From a checkpoint of a small transformer trained on Wikipedia.
Size: 16 layers, 7.38M parameters.
Architecture: RMSNorm before each block, rotary positions, no biases in attention or MLP, untied embeddings.
Each number is 500 + 25 x the weight over its row's rms, rounded and kept within 0 to 999. Layers, rows and columns count from 0. Numbers have three digits each. The size before them is the row's rms in percent of the matrix's.

# layer 3 MLP down (transposed), 448x160, rms 0.0484, rows 212-323, columns 40-79
102:452465539566529486511522491487504539454506460470501477457471514503516531518491487514489433520489500483491513517498452510
080:543514516474492513515498471512509523487529493490529492479526511513538514558528504548516489532488496471515508495471526477
100:513509488481502513525525528493470510472440494491502492447484485530500512513500483448494521477512507537522527505523500495
096:512511493513553506469495480488507466491556553547522487477461436524510478500537504504538486564490567520534525528538527495
095:503468501508538513510507476522470431489520533499494524478516512495499513525560497467476521480535504509520560479462513516
101:483459496477551473508477485482527500473507451538526511488467510503525507489503495477542496520464476501465501533523533505
106:498478518485519520515524500470512511495497479520487479522484481492475523544489511521507493521517536485455488513510547498
092:525483521486547471487464518479507491520476513545457467488467438488501494484460520490516530492523512523431499523490515541
089:522490511457495485540529523482533522525474510504540530469504493509476547495496523492516468488498499457469507510498483478
084:499443507450458509504453477473511496478496515508511478460498491519492496503472547496467558509514482510518529498469532520
114:494516493463495495484492506499483475514512475517552561560502548484515493470526496552488533497497499512494482495481507491
111:504540492484494481513516515505482486487493505492465535463500481473497496463491501475470482533497547495477521475457538518
084:529472533503440539550543517508498489508504509498495539489432530488464519505455530521520488514488532482511509513480519478
091:508476504493466485482535510496442517497500478517478505533457518534552487486504507466499490458502512516521499465506504478
105:484442496508516531465478483476504527475518536499479505511503507524467506469493493484530477533514473507466498503492506512
091:538452500464514499521495502527484565509514475468508566507499510529476512520521504553440493504496500482473468490494529524
105:496475483497508534483484486465518488515495513526541544483518501474554495496485537438485568480528544522543500499495512492
109:497520496525472554547514472473503468468522510457537466539476473498438510500477530495482532494496495501509492467456507466
100:505477489523492495508496467505478540508507489525452493511464532493479534476528558516497517488426512505497488508533453501
091:506486519497483529505470522477502522476508512519453489490496497501492516484525506481521461497500491493537437518484514489
092:465509482504536447500514494511494493493525478489505476514514513504525477513474548522509508505460524498494533491490486466
092:489503467487515539538501519525506496521492479471523503517533494521509473519510527518496508521496523514521503498451549483
085:519498483479492535514533490540506555488513509529534518513492475484500506532505475474530481532524487523489509511547493495
095:525515469505488544524486522519522506510518497526512460482508480492528524456511474545489461527517478474451517486475496499
124:520497478527480544467472507514491487488485497493528493506474434525502534520510504484467514490488489508500523522507520484
096:495516495482527500477475525504519490487487450487544532517485527493518500506499505522478531491482526531464464451499470514
084:487505509507531511467476511442501525492497491491507528471530490462445503486503484460533527514492549504499556503474468532
118:516540460498453510492522474495459519512494458501526468519535516478484491454470451549527509453477527505493498512466508500
098:499512489517531527525514518513507524491471482518452532501507532498472494509500507541514488515491537503497498516490518525
106:500535528527454519504533480565500494517507537503487523485491509518516552503535462485499539512514539506508539532508509475
114:477469547481528509543433508498496520511497569462488578498462493533513551503495501528496487535519458493524516479508534493
086:524503459503504523498512522552512481493542511522506536479564505524531524532496503535516492503510535516509536561494488463
092:503517527493479484543527485491492483493487497479463497518413514509498519488490491474500515469517462500487478487514485501
096:497484529497495473517475517518499475520481526534499489458505524517522421479516469514539503466493522513467516502452521475
102:529523530507509515571516514504496458550476481511520485538458507489462504509460510495500503506492455504506484502512448511
092:519518490544543511494520489474513514490511485507461522471504492542515515514521506521525466492486537535485526532490507506
089:497487507470451480539507526505490495497507487542481501461503536510502544471518483512480483502453493458534513485505481478
100:505488532559467482506472477507492491507497525480451484515504479504526503467501465463473475475504535467484513530545503454
088:469501537477498473526517506518537514484498557492465564519484467487517517512496499516502490526507500537485500492488525520
093:460481529493483484488506472519464499485480480487496497482508529530491544549519464482535468539498525514484483533520487478
121:465517458507512494476463495527485488496507504488480500503475496510519498501524513487470524527475463457513500495516478517
102:487529470479466524516536507496545523586515518477490532486507479497506511481511493516501475504556510482497471465517502475
098:496548450488465506510535474474478478471484485496487466522566516543491468499535495430500544514486511507497517500537513512
096:477474502526445495498514535477480489486481523516474501497521500490507513490527484476497535456488518511549521511491511439
085:531481456527510500506466495473516515536443474503516516508486477506526505476488491502500510520487512478489503524511510489
081:526486500470497514518505519480506472546470539504479526492482480470494465522520479510519511486518494486502477493464512530
090:496527497480482505519497511522551509468503501507503506524488495504467511507512518503476508500529562504520486488521529503
095:506485500506518479475522515464516512514504536498491499524474482500508450486538492501483475497489488525520467465502499507
089:510508506495475503525538480479478500489518535497496499508481476503474484504512487483480494465507479475505484488508491496
101:521524436475486469523537461515464505563506525535504469485473473491512474497519492528500524516525525519490508487520505466
097:474574476468518503522496521482512500463494486500479527476527524488457490510525539469521514518493495489486493501446511527
089:531517513525478482476535498495553497458457505509470499526468482556489544473527489498462509438536509544495514444529506527
099:488494495496500493536540502490515503494479486466459491471484507497514493509489529509541497486496522468459483527533445524
128:529497514485484545520521540495508534483491514510488522490500488477493510515514486497533513500493532497501493491495521487
093:559544493504496520494520533505478509486479469503532502504525510520495502511549501502487508503525526520543496479508548490
097:534522476507512528505468470408562531483522532514545518555508475503491505491453475479539494469497520543512540534531511525
096:516479513510474464494508501479474488484516532484472510535469482558551521502520486463508482449487470466483503496547479532
093:536522513539454507491498528453459520531505524542520484518450468559509521504497498531493520488486519522517507498492506495
113:502467453483544555505482462506511516484520506495503475488469498515475471510510557493492510512492460508526483441483524525
111:540518514499476508489498505500525504499491515513523545523471470470470511510505480512503504470545504493506469481505526483
092:522537490543465547503533542467523488477488483520526447494492498501509501525484501519480477476483527485511510517478479457
097:501557500479530527529464461504495481507469497522479495450492495506500477470550508516479511540551490500495499494494529489
088:481569508474490494529509531493521504521511525515491458500529513438482516519505466501507473473473469529509529491401496469
107:474547506487483481506499498510494485446526499478502488522526501504495468544495556462478539476517532527513504505505542507
083:503476502478477535465516537487462525499506563498483449493480487478499547462514528522456530469526500514529476459491494520
100:513502468468437500532509533496527514533517508461523499521511506514539525484543500482493488503475500487506499494505518487
093:508522532531504550454470501529484530484497505513497512536484529547503463475474500452490504507492491527505503496481499499
085:532501500484524504514514496487507471467531453526568497491497502491531492529500462525481501515462490507482500478496566533
094:532432491490490491527465534464503473506511487482488495495490434503540440510465557482510484520480493511502533483492492494
101:482514513514531464480489491491494495481531498500482484494470519525501491514469509464510518510488459519473550485513482478
095:464497491515539446476518512531514515477439491538507504456526513498503491504505482518477458520477512459501527522474504506
092:484482500525511494488499536524501493501474481490473497479469504479537514469520528498509553469494465543465506528508458460
108:502464493545459493535500459507477486514518458485496499485498481474481492456519501454483518474476515510548492486533507494
100:435535510516480467468490540502494492525502529526528454458496513502489474517522507506495464512511517509483514530495455507
122:469440556512509485520481523518492479487476492520494535516512492479517499528509543503477527518543516478510511477543525482
093:477518519512541495446474506534505498486510496478526467527513506498504507453507486523493543494464484487490521523481558458
091:503558475513469511540503472482483512528558474516482486484495479487475504490519485530510559518524519457503530483494490497
097:476511522477501537532504518506518502545513526507503490472514537474484521488523465517475509500488479481520474507516444492
094:453527525481513468517522467474526432484517498564498494523503550512524493484508509521503504493496484530492513499449488456
100:565538482500496502483474474482479525499504521507503483538452506541520518497503464552498477511548522484538496502541482497
096:483493497517542504550466512472487474511512472480493503500493481495567510504499447518527494472530500532499476523533499498
112:464483529496531513530516490538521526457497521490527488461549510535519463511553492493479489557455527485523531517505509509
083:489495559504495486527485515436480497517514504472487513462467479508485501492463467506514506479480484560505460494524503526
096:487530500478516479471527503493472488540523467537512542449483491540479518491519483497510484464520480512489492489497561527
116:521503494503533502474492499507508519480502477501475469521486515451502518493472492488523512480495486509497496488506494504
095:541466510525543454497461474502528504502509499494542535518526490491488494494452544543501519485484554495476505496535457514
092:517513479477468498522509544511464509537494493480477488490458473480468446512487494537514477527489469555504490477509489488
103:491503503503473490503489473566505520477510531475523514484545493509510494490504518511488532533515464523473506505442516494
100:484524530534517530505479497503522481450499524498502544500528497551547505494557479473498528490494504427499501515524533549
076:532499506469547523513532504539462498449494496476492507502540502526477512487509546505482473482503537495510483553494509487
115:522515513538450455509465510533469484494540521507530523506485522516512510535518510516471510469514538457520480473471524502
111:484520486515477500456502491543508492458504475475517475523481478517481495534502516459460530472465508506485523483481532487
093:493489531467472478519442521491508498481472491517492494525502494516480486487458513450538517491505500496478480477491529518
098:499489498517487505476512479489505499507508496516514472513494481537506493487503461501519481507511500474478539525467484503
101:548496510520508538501469506463498497479522512494472483446483524469490516490497523499481511519475446459489484499456473484
102:524522487533535510507477488527516451501468523505517487519471504504509501485476493488532476485502492499515458520534486479
124:537461510502557537480509489495504506528532499531496501514529481442491477522448528534513531497506511500530536529518506502
096:511498518475522516517491498476501506523494484527466514467452512478477520472539522524478500519479508520468495501531514506
091:555517518545512485501499443526447507513512536518517482489502429555486480484488522517511500523518472482515512536518520500
122:478481489502529484486483487506499490474492487520476525530448473496515512506493485518467460479528516496482525501483539522
085:500490478489490512484486500538503537487509517494506463523460469517470497438520516504510491470518493496472522526518482483
105:502489512504513541474506487445478518525528517524551518529518518541520462503530482501497543473505440481500520514463461519
099:499510502512470497526501503481517535528479490499488472512447488524526478510509470509497512543489527542468499444497430508
109:500494438496489534497515486528509526507455457476493499503460533463474511534467508542543484518486488508474516459508478459
121:501446501553565499519508524516470523483480498485495466540502462468510499496473510555531478517479490525473503475515504471
107:480527524498431544514499531545446468517465564479487495458468477486504521515516471494507498516464447517463476477444494502
111:521541508466502476472556485527485518533462473490488526501514512484480480515485493505530485550519504522491496491444485481
107:505554510462476526481495466505491507525512496530478536496486498507488492501540495505486490496523497512492483492486513540
098:512466478501519525523481493477547471487495501511516518476522508501492500527501469513519503526487517496489472520491492480
100:501504505506469504494507532509481513501531523456493510533458501518534492525474488490483526478513427485549474487544513484
112:547489535523505483490511503483517474479439494487502542511461508519499520503507492507459467470482469501481526496548461503
091:497472519505513510488481483507467493509533439485519498497470461505475467500481496496519506495480545525477527487470529505
# layer 3 MLP gate, 448x160, rms 0.0673, rows 213-323, columns 40-79
076:513482496511533534497458534526451499531514570541481517571510469506491506482523495500543484502501505483432514507503475517
100:519492495497561507513515544512510561475509502515510503510502468529516505526481518509477466490485480501510475564474499483
086:480529514555479544487532492478508489480476436492445510487495484496484530516495491556524542465536521506528525516516479495
089:525491507444520501511502438509522474512507510512485535541515537504548482510522522499519472493485522528487537523469506527
098:492526517515548439486505455496537469482489496520523537492484535477492492501511500476489500529479468523497480541530529506
104:516476513517507515497523507463481495496521494526524484524513475536480507481470488463575530478508495465523546519472466536
101:507496477526506512501503511506474486485461528502497525497491481515476485545479469511558519480531477541494458441443492480
082:552513482507468494529554503494509528496514489491491503519493490477472455480482503503490491522495480518464512522501519511
079:500489502504458499487536518463467463477528536529475486527507499450481486497511471514516508468446485508464448483527474484
118:480476525466547511485456471493518491493512514526516566516513478476513550528527490488481479454466537485490469520506503482
133:493533467482501479509498516505499492487492489477479511484489468504457487509488496469492478539496555491446501457480540507
085:490504507499509535518522502533490513473490497511475514509471447540476514509508457490466515549460432495468471493441510524
090:493511537535486487460548484464484531468484453473536457512491479535528526465532494521486518488488462478508510513484475501
103:460440504478509523497481512479496491501505503505512534471531503457500449447482520502508459548514483510468495492484504523
088:485437504484524507501477468507528507479501451483520486502470498556520517520479501495471533505464504459480516522496490466
100:489511491523488507527513551504447479474487528443512494500522537477462502495477485543504468480468471464450494469481517480
113:489499477480518474542445507468489542493460510444507541445512446495540471489471524497492452511506467525493526487502527504
104:525517490492518482536506522497472550525490530468509532503562532521518524473497485470539502502509486496577553517532482481
085:511532471525489524478542520476499476498495487477562498524527489476523501501548506477489493475509453483553431522461547475
097:496499503532485486487489494522489496472483490504512498515494559516471499499433521528495509521495532492511523501506460520
094:514519475497470471499496471506526444487509511549473461516470503494485479510480478500495496480507537488490495445536432510
082:504528504489515490522478490572475507563507531523511546530530510494489469552471486495530474535490481525503496496517514486
094:525461554484533508494441459488497479474526517489447526490548497484501524476508505494513461548520511481523503406489482482
136:502476500450531529478506518516513504518476488514494499492493544484510461495503513512499480484478507517519444471480542485
091:523509509541513507474465528519546485516535490463470460478504492500504510488490482512498492494490537460523503535480500478
080:523537482539528498484521497511511471533490542505502531477516482491505507499488468481499457523518535538464503531469489492
127:508515496467526486498492467477472478467503480558526489547469486449508474509503493536556519503486497505477511507522490519
097:498488475517544483518536541480536489519473507500486507485524498519504537485481493505523502551497499454486503561497505539
103:488501508508513553470508502558455482500467513489502522472506515502499437483505480497504507470497490488500449537507511483
125:501506535468541494545456512519483517537511534512518516539463511468520528518495521506499494526493484482524516491515492481
088:525490537488502464488475498510513478536474514527519505498489541495540435504511552471475515483453483492480512512518540493
089:490466461499504519480462543505455558468481505496535463471517453528465479498477513506519510509509478495531536521535474494
090:475505553517490504480490484493499504473512469512494493508490541459521547491505555510480499526432504509513538505511526507
094:500465434500507478480506492477480507488522485500493512496505538520540467476518519521472498521511528457492575492488461528
088:529492535515510494512452485524512491540528500503550548522465485464493461506503511484506507499530516475460480504499465523
083:491532457516506512484539472478490505443519542477527504481547504532475521452529492478492483561463521474500512547520536498
095:541484500542504534451520504472474519510483489458504529516483467541530519508514499504515513469518519489533500508506485467
088:488515493506521467474478469488455466547523448489524476469482504504471504464510505478538467489501513514510490496529491463
085:509541496527521504468455499511500468521499465464482535522492493493500519519481502490497502450465477484509484521456472503
122:500469474524540496508492534513525478509469464469492536507519521543541519477495496500529501499512491479496520509498434500
097:506514495493511487547546513477521505542539521474502492504504492498515488478462466544492512529545537497504540451507490491
091:534453539462499497486496528540532476533508492518473535487482505504531488512520546523464501498457466503477480524516516527
090:532465508516486514480532530559469481484488525493504520495485492534487528487467505539486469539473470527506499507496445505
086:527505491482453509481516499526504487483511443514516485468455519459521490515502478518533505462512469467505496485469519481
074:559453508475534528516451509543506473539443525490480519499472510453484525506502492488530521475511539532491465467497555498
094:507473506505495496514524519509502511490517488519506517508482491551554530520515539554508497504490524465516527517485470454
093:512505508536513504505524498495544528520526508525492502456503437558487552505485502523511520519543523527488550492500479525
087:536504531527490493506520471477492497481484527490535511480463500508440514511488427496498516464501510467492532514473501495
098:550473449514522481501510509463492494497510520526495517483488491477519511452484506529491532482565495522493564538504533499
094:479478511490505488520475506438523523506448507506491481465508503546541505466515506462494461492475487527531540493537521499
091:493499526489481489478493472517475458493484443489486471508504454517464514501436508518494479490461492470520433494494514467
096:503455518457511539477477494507510502490457485466463529479501495468456498470481505510487497537510510480521489478489518498
143:460510490505483552512547477485453502535518503494482451495556501543476502509523486478484533505509489439491512508497473529
097:459432454511486501503511506495544490521525511480510534494490512531518493525462488501512505516444502488433532463509489518
093:454489529456499514500508493535496516516540477541455502499470500474525515475508524520478512481498515504498466485485532523
102:562487496467479439507502502510516499505511491493504530503473504537539490488498495495524503462463490497491522457491486522
092:476520507475502487537544507468465489495513480479480479502549476511493513496474480519505489488531520488504507487497517510
127:526526519517482465487511503441511492510519492509523460516484475531489539496453490528509499518524520481471500512518406464
107:479499546444531486506462501496510515478513508494455545522477495446497473477474480519542465486497499524443506463477442488
099:484542493543486514507499513531480518523515495490501513472491490481481505509521512479503487515500469478485481546533510477
093:522528494515478505548482480482521483501475480509459494487520488508492462507483523499467463511534481490461508506499484486
090:494465510538507533464498529485495503495472514472476558492512518535496511497462494488484483493499529475494459483555531488
110:510506492475510519476514570523528463486513558563479495490515505498500467498474539538496503537434520496508511513495494484
079:497469477493497443499501501497493535459477498545525481444547527530504507455489511499506499541491517517486587523562501478
096:496498504507514488482486471486482453463482463529484497478523474513485511504482511512497530484549537507533507510485530489
093:499535485493529516493500494556536551504498483525524476518487503482527546478513529486448508540502520539502498505480476574
078:534518473487503478520462466453493500489555486503536489488524512500511469502487482515504445506494526513476543467501456468
094:511505469507507486504567465503498457512484471499505479498504500519491501511477476513510533511482489505511501513460510471
105:510519451519479496486497493488507483520518494502503517514470490482495450561481488539501453527517539508464566482509455487
094:520505484465510466473543549484534506492501505524510519484543515470504462542537473486469504490473495496524523519467481487
090:502544544467513511506507502454524505518568501493515504558571509490460477571507551480484487495489511517532503511494511485
109:520513530507556489484494552502530520481490518539485495502506502513508523545493530527517505503503492471451539561487519480
098:489494520469517522466482542481451460515504509475488523531478483490522503498495463474474532466529516469498545501506474497
119:507497456468499523526485530564459499495513495500488466482460512482482472473489523572504518511518477496508484526463518505
086:518521506500478481505491507534482491492499506509535459519513514534468494514502470524461535497460503515490510488512510484
092:490483510511513485449482528487503482450432511525486516498479533512466500542508500472484486480525499524475541509493517486
091:508496449516483450475476518511485495493500485502495474525526486523529490518477515495468508552498544497519531530481509496
091:509462491501499487512475519507501525524453471462533496490511527461468463527476520463518500567507475486472517499545522532
099:463524487487477478510498510530502497471479491533528505493551486503480487497513502443511464440484501506500513500479516494
093:557484481502556523494495516525480477520522506457499495518539507500490482545500474481531484470547463511481480542511442498
110:482500514471492561520473504541473557508539492509521529475527489494529490506517497484513483531485490467472494480542501508
092:526506465527493543507453532515461503532542525477488509502519474474455519490512492481462540476526479474497510479500502531
093:544475464479461511527500498535469492544537500560500538508486475541515497497490466505497553491499535538529504465497536529
115:547506509510549497469478529534486477538487501464470513507470520456502487511452512488497483484509528479470477466474465472
087:536488520516497565501487527532481507539465501508524510540455469534545524484459533521510496493524540524503510479477493503
089:510492458493518529478502521527512484506499514479534493544478530461477451516463469521482488512494502505529448529484497528
094:527490555455494520496471498547507475475525469489484545494541463526535476482508528524449470543485524524488485468489512468
105:474480512542493476526509509530483521478492526492453499498520497524509496489531467465485503509462548496483512518526479572
067:521461491519511442485469525480501515544488517506516491458469530517472476502444467510479567479492504528511569492504513494
114:482451476464485515502520529503506469528537483498500494458542498520496503504491483545495472520459474473544514522489490479
111:461475483485516507509540507460497546536516515493526515498505482549501514454458502554528472520478468473483534481541504494
092:515511499465488487537524512508516489488506507541493501524483472558495511495512507520503518506511492495472498512522464502
108:538513481488501546478528479534536475529500486530503498515459517481472530516488511458479505534530550508510527511454498518
099:502512521478505502523505495501540511522489481515556508513524523508481462497499513553512484526436503462513519450519463494
100:503515457510476507492523503486505464448531518471522499480506484536488511516537484501447451529524505481512528505524501473
121:502482483512528454437500486515546523503499491513496486468561521497514479480505493482490462476490482481496532499469502481
099:495477498561531499506488491533487524532468532496485480529526504549518495481481516496498517478503514506547494514508459500
090:507497501479498497490516493466512498499503534547513473464505475533508498474503553482480507511502551494570481525535505502
164:525484506524498532504484536490475513512460502505521491491504503510461512472480510472537531520493487533493480490539481495
082:444512508520518526470459532489491534493462472521497545493511526496507494516483500489504509478522494506494505511508511542
103:515449479508496548504500489514473480506507504516462521526549509505529504496508428514507492536490557532494478463454478495
095:503470528482509491544509467476559505503490492506530477498480502512529482512491450467502476533497502509537488489500469500
104:507465508466516500497510526508492489531483530514545548465526501522502469471504464491470482509514453503510522539487540513
117:512456545454507514482468505487498501496487497554462474483519444539477508512480485503492482520471492497540477517522516474
101:465479474556523506497487550506516508462535524512470539515537502529531554507481541515512521511500495487486515469506503473
105:492487484449499484463501527493490480497490486493516534478502486509511469479510470473489483528495469511466509535477505524
114:473495538465534515475527492495491486532512471553461482492574497562478491531491532477486494478490483497508517514524477478
096:538501487498503473478508520512512508484456488502522495514518483484527491475438507484443528552523518503459537466498484508
099:498514531515454484528513551494485533506445497466463510515462483518535475553462500515515494499490481485544503475518515504
139:524504523514486454467503468508509440492503444484477514508468480490485458496485476503483482421492517471517502521530478473
088:536509466509518484507453481479485500504552497511510469508488538530486460521534510491525495517514525477534535482485463526
# layer 3 MLP up, 448x160, rms 0.0653, rows 213-323, columns 40-79
076:531513456496537514504506502484481476516512516476506528529522521481499505489483480473532502491519471476498497452465507527
097:495520551473483509483519454474527491511465497482527473477486522481465480530480510505532506517467529509504470478498466489
090:500520502511473499493508473505527541529482425463463496504528550474513485498476524509482494462523455532437528500458463537
092:483490525509512424515527512471546522476510489540523499468464466506452449460491475500506433514486481493516439502475494443
101:499450492478515469499478536519494528496504486511515461449501491492536506491513502504562507587481506546446514519498528517
107:496486507520496476527469487493500491495483507487472461484517495521495435467507492484524507489474493492523520494490440503
097:526470496489518466513503496477515460480443486514504488483520466490492494545496521459506540489550480541483445519519502475
083:484504508499501463500494501483470501480507485512455493468458465573508507520490472526505526493492501533492501480508529491
081:493497448541538498491523532498496526514541537494502525512513532514461524499506507485509488501508532494510546494487490475
115:523504495531514489513504565477473485522493492474480536528502501492504533472483499535482487512475502534486465480457523504
129:472520475464496479515476510472472517472496491476503503491504513481474502517498527478507493508497536488479538462481501533
085:498500481493523503492490492485481541489477548483522479483527505491518504477504492520503515502534512521481532500527483495
091:522537506506485509494488501544496521492510524488504483498554480502480493504498516514473523490509475512511507458481499489
104:467456503477494485505473502490511528504522527519487511513501486470485477460515494470518503550495485514458481472489492484
087:514478499503508489519471523488512477496469515491491522521533492516503513497513517548435524538509447505482475523504487493
104:447494491495502530506492479469511490528492509516508531501496513487509489498474486453554513451486528474534473474475505447
109:494513563469496556514505481502573526515480453483513498566461482484501506481509541535528480469483497511515476469473530498
103:525511472524522494487494526446496536515511529517488503558520491518495501473500520492504510493539530510481540493516436518
086:521508533467523455522487508473495501478504458481486496520486501489489493492480527495537451506518454485577489488466449493
095:517509499482529491547478524463492506492494500469495518497513478476523499509519519511572469447475505466453495497479510473
092:490521511518492524562475520518481505497494482445514487530510466517493463512518515482485506491508497524491486491461560510
082:544461497469532506502518527467499533493544519507501496504463544497478516498512481550497472510493493445500499515488496495
092:470493503513502518529467497522508458525527529489492485495538498505504497467500513527506456532494518463491502467466491502
131:467526479533479521538489520496514522459515503488535506493511467505528511510526529482444537499509511551494500486499516503
092:503511514522478501485518521506490480478519497510474533520507510492528475515475532479505515475476552508479443542546496478
080:511514522500478460495484472511484556516435507478550515488531486475479512451488457512515494498518483530506478544529521506
118:542502516531491462510499473495489502500479490472517478482561556505500503478455499536519464518490492519484515514449485527
097:444476507451493526500509496490519507510488479559483512530472500474478506497467496516462462508501499543535510491494520499
104:490532448500522513495465509492529505483516497518511467490497524507476477463497478495478521469454511523530501488489515488
128:492462533513538505523456495512508510526498539489516573488456462515536501511497512531489538519495466481530536475516507458
094:506510500508557516512509508547523486483511503504525533449535465546500542501520508521558511508494533519501514530492509504
089:483522544490500492507508494488479524489512497487486461496482477504437484499510541501483477540492468495522483521506461488
093:536497487500456498497496522529492471488485506500476514474469535513473492470542521538530507481482466526470488480510516457
095:518496518465523489496515523500502467533512473510526447534493489476472500494489504496539488509517480484501483519510487479
089:535502530538511497497529506469481489499536469525523495552499505506483488506516489485530476517532503492472517513512481500
086:516488504481429493488543529519514458489470566529492467506537526502476507533474458492508503506512490500514522519524494491
098:557485516519537487472461499476549506496482470469503535519524468517536475531514492502511505525514507506486481538512483527
083:470529497492487486498503467483499519542513521489439486492522436492504537549461469497470513502533503522493469521499478479
090:465542466457519497483491486480517513489480485465461510479524485553470530510528489500493497483519495496493474516496474487
122:540500499529488509484476522558511488520475549525483455514523491466505522478506546480488491529493469508529483491518501551
097:472498540483526483497510492506509502478490492497497494519492480462491499434516496504522474518482471516472473486502485530
091:517537469474481504454552473479522494508497474473483497479497492528491478475519501471503513493447498521509476563481536485
093:532524476503489526467532478480484507465455474477500472510471521506492457540496498463491524473511509483492474516470508507
085:465487497486489523528496499499502516506479511483524520490483468476490511441494458502514495470510426464485516516517501543
077:526489492463532532473510449522534500475486505483489477500515538461518527501465488495509554500499514482515461517447533506
094:498516486502495513503517534474502508485515482471487490493493492469473491482462527455487515513510518515470510494531520546
097:481489499534509537489547464469517508511526520504524471450483446546452525522452519526529515531481514523516512516494477508
091:538520468525522452498490470510502499489473507502505492524504557494481499521510456533502518473497477517504543506485501483
097:503465482470472460515538455494493494567519544546526458457495494480515477477500513481487525505498525523505500500513453484
092:475519440467498541493496516477499516525493495504487502498541480518469511490502489491524512499478507487515495476455502510
089:486515456450530504479512526529462474511532520527528521455491497464482527498485470490492457524475454490488478557466483500
099:518452478495485489487506492488504508496521480539531480443511510462524472512519516490523542457463524480505476525563484471
129:506451496557526501514471515499491502509506500465518487533540542555501504502494509509530478493495465484522504479529444518
098:551530504527524535483519570483469503468460473509487494505471459509519532517516527467496532467522515501530460509497535515
093:486531487477498577514461514478485501519543552520496503576537489505534523471461507488499500508479531500454512475482488525
101:546503532503478445522478475511490497491509495459490496510475528549523501465498491508493484502492508516494523464501476570
092:517532512517461501508528503505447481476502543499510484440535481516515506487466501496508520516548482483489495517517493551
118:552497456519483460526491495503495544503504480484492474488491484516527441466508509468518534504467493549558505505486524522
103:508458494483505485515512502500492516469486510537486497493524463519480514510503503535537522518502496498492550524490431504
098:512473508488503458486447476499490500474508484503483548479497517516481474455502459540504501504505540505484509478492499546
092:473501525481524510517439454487558472516471500529458498500552486490484496460449554466479479504456475514480472490536485511
084:467491513493481536452471538521496517520508469490477492517498454529509555544511474495519529474502519511478468501488527460
104:544543466497508532525505482545487486504522496508496509489476482474501512528504524489507487514501558493481503534534471531
079:511456540477527508462514481497540492478514485476496459524474510512518511460486519503482525530562530492506500483545444526
100:525508544541461489504490490520523507485522480517485474526449476458504510480505500507496451487485504526493534490492504486
094:535481512482493499477508453537543510513444432503470525487511489511452517489502501539459495528493525495491548486519521504
079:490505493535476520531491516461515508500507508515510504521522477478478444529498472495527477483470545539469462490511517476
092:474520538488508486543489524487492537510516507480500497516512484512485511468476483485472512513520483566516529468476455496
100:497503511519504487512512533481501555505453520474480462487492533485504488487477499488504522458470478472526471484500505471
093:494491446495467462506498502482489536500501527537507488512517535537510440469521486506469499487520509461486532505502542515
096:553522505504510481510495475495532526470453470517508517477491506473493513492463504506552533493496499507505460513490509511
106:493484492528474506536519484474483512503513481459505507513514438505496445449490507472499527444475491535538472494544503490
100:517515468459488515495511520533565419557491522518489525479520510449473516542514453487504477528499540467539460561476501489
122:474517514498458515496503503510519551501571499527458542552483456455498501542517534504446471469488523519454464488502527464
089:521467493477464509512485471472493459482470499502513533461479554527506489519478527491453529512494511515495457518507506537
089:509476519526527475487511506553502486486424505511528502525496504505455519503532529499465498500460564541463488485482476486
093:524543504483518550548457500541506451588516534549466504534509527471496492470517475493525459495513543519522463528524459498
093:473514522500540477527522475464525509504491505496525517491519512523504520517490496490529501482535503504492516470469478508
099:462539457527465482513500496456504507499482464503524455535492477541512534515516457459457490517500485518532509475528507470
091:469495468477529548484496493537476506508527537494531501528547486466521498541509496481521464477490496517502493516490496493
111:495531489469514482515507551560529529533469487534486506481479466486525474485502497476493482530475448527537478516541513517
088:499540471512462500482490504468456531469530506520494481503515497494476492467527476495470541506542507513544492462510522519
098:541476452508519499525557515460541526500492486515530489532482520466538498510460488515468524529469529498525497460457477504
115:454526505491509510509504509477471533477506497481518498475497480493461506488538450500510478489508444495502479477521506489
085:506497491523504450531463518496529515470524481481486501506537496518511504519512544537473462468491481476501479479505505523
089:472509526467493562502489462514498514541515503526506508547492500490544512531528470482527501512509531531505493514498538491
099:492524482502528492504473498537517475491499515524534522482541502467490463509526501505484476556523502529526523492487454541
107:505476480497520435522506537518495503490462475522512525474539487537526512486475489497504511475524526486500551497511555552
076:507503493509461539434499539529543514465532503515484518504480459524478527517491501515501462457478484471503494529450534487
111:506530513511489460504465499522457498519531508479496521479490502512501486558525490523507475489505512483494484526511530493
109:516494514500482476479478480507478486472477444531473460487468492487508506512514496467525534483512490493512517510508494550
093:484519451516509499529540507527485464478466521455516505512497488513455513482519457520474540499497459459455517518498465489
102:521502505495517566456526453510502484542501489531528500491473501494491526528509510494488492531532532507517536490489483534
097:515466562504487481492495515505489517467512488483474487503511498553516542491465497519494490525468485459518458486516469503
095:540507491547510497536554497513554530478497502484500531497531466498505493498486468513478505507461486516496471507475493484
121:507445510488545559453483511493509461507506491513492543503518457500505520521456523547502483497497506503558508513507528521
095:526528483486525480504488528536497507488497546529474470527530475533492526473518510504461527502509521512525488488479481509
094:535508521545488425523512480492433495502450530529514475500485416539473480477518495472508530524521498491482512503523489483
156:538476508536519527491494538473470524493477517491543521501478512499458518480476510477535547549527493525491475490536471493
085:478484490522519509457524469473477540458476500491534477512519531542445529441491537544518531471521501497497538525486471500
106:528498530509481490553480533552514499491520499512454524493483495486483530458504509526509467559480559504509518507508520458
098:496476510492509488497500506472540488483516452476474490472486488493554506492465534494479487554530479510489477524546463546
101:522496436552472490494530477497508496477469468505476457521475503464484509501486535543519487514505506511498511461492465480
116:469477481505481484516518521471514559483493502494507487555487433515511460474511501509509505496502470521511511473518541490
106:495502517495499489481484470482463465505485525519484549524511545487493475508544471485471516477493476485488540526537512472
104:525501539465516491476547496484472494527499468448495529525542500516505487501499507518527529520522492475508513498453461483
107:510515506468533529453495494552508485555487514491498518481482471533451499551508535489468510505476496510477462543472512525
094:469515472521505491523528469469486482526542476469527485451500469516496523494500510486469517523500486505442487515456493485
098:495505500501476480501488528493508508509487536465488527484482445515540464530471476509503515492516475493494481464523509501
130:541472506510499492445533485517545490514506468484516534505487530453490499507474497485529485469488502468496476541548473492
091:532516483520488510509490536532492489533564543485501457495501563513504494478478533532528462532493493490494535502542479479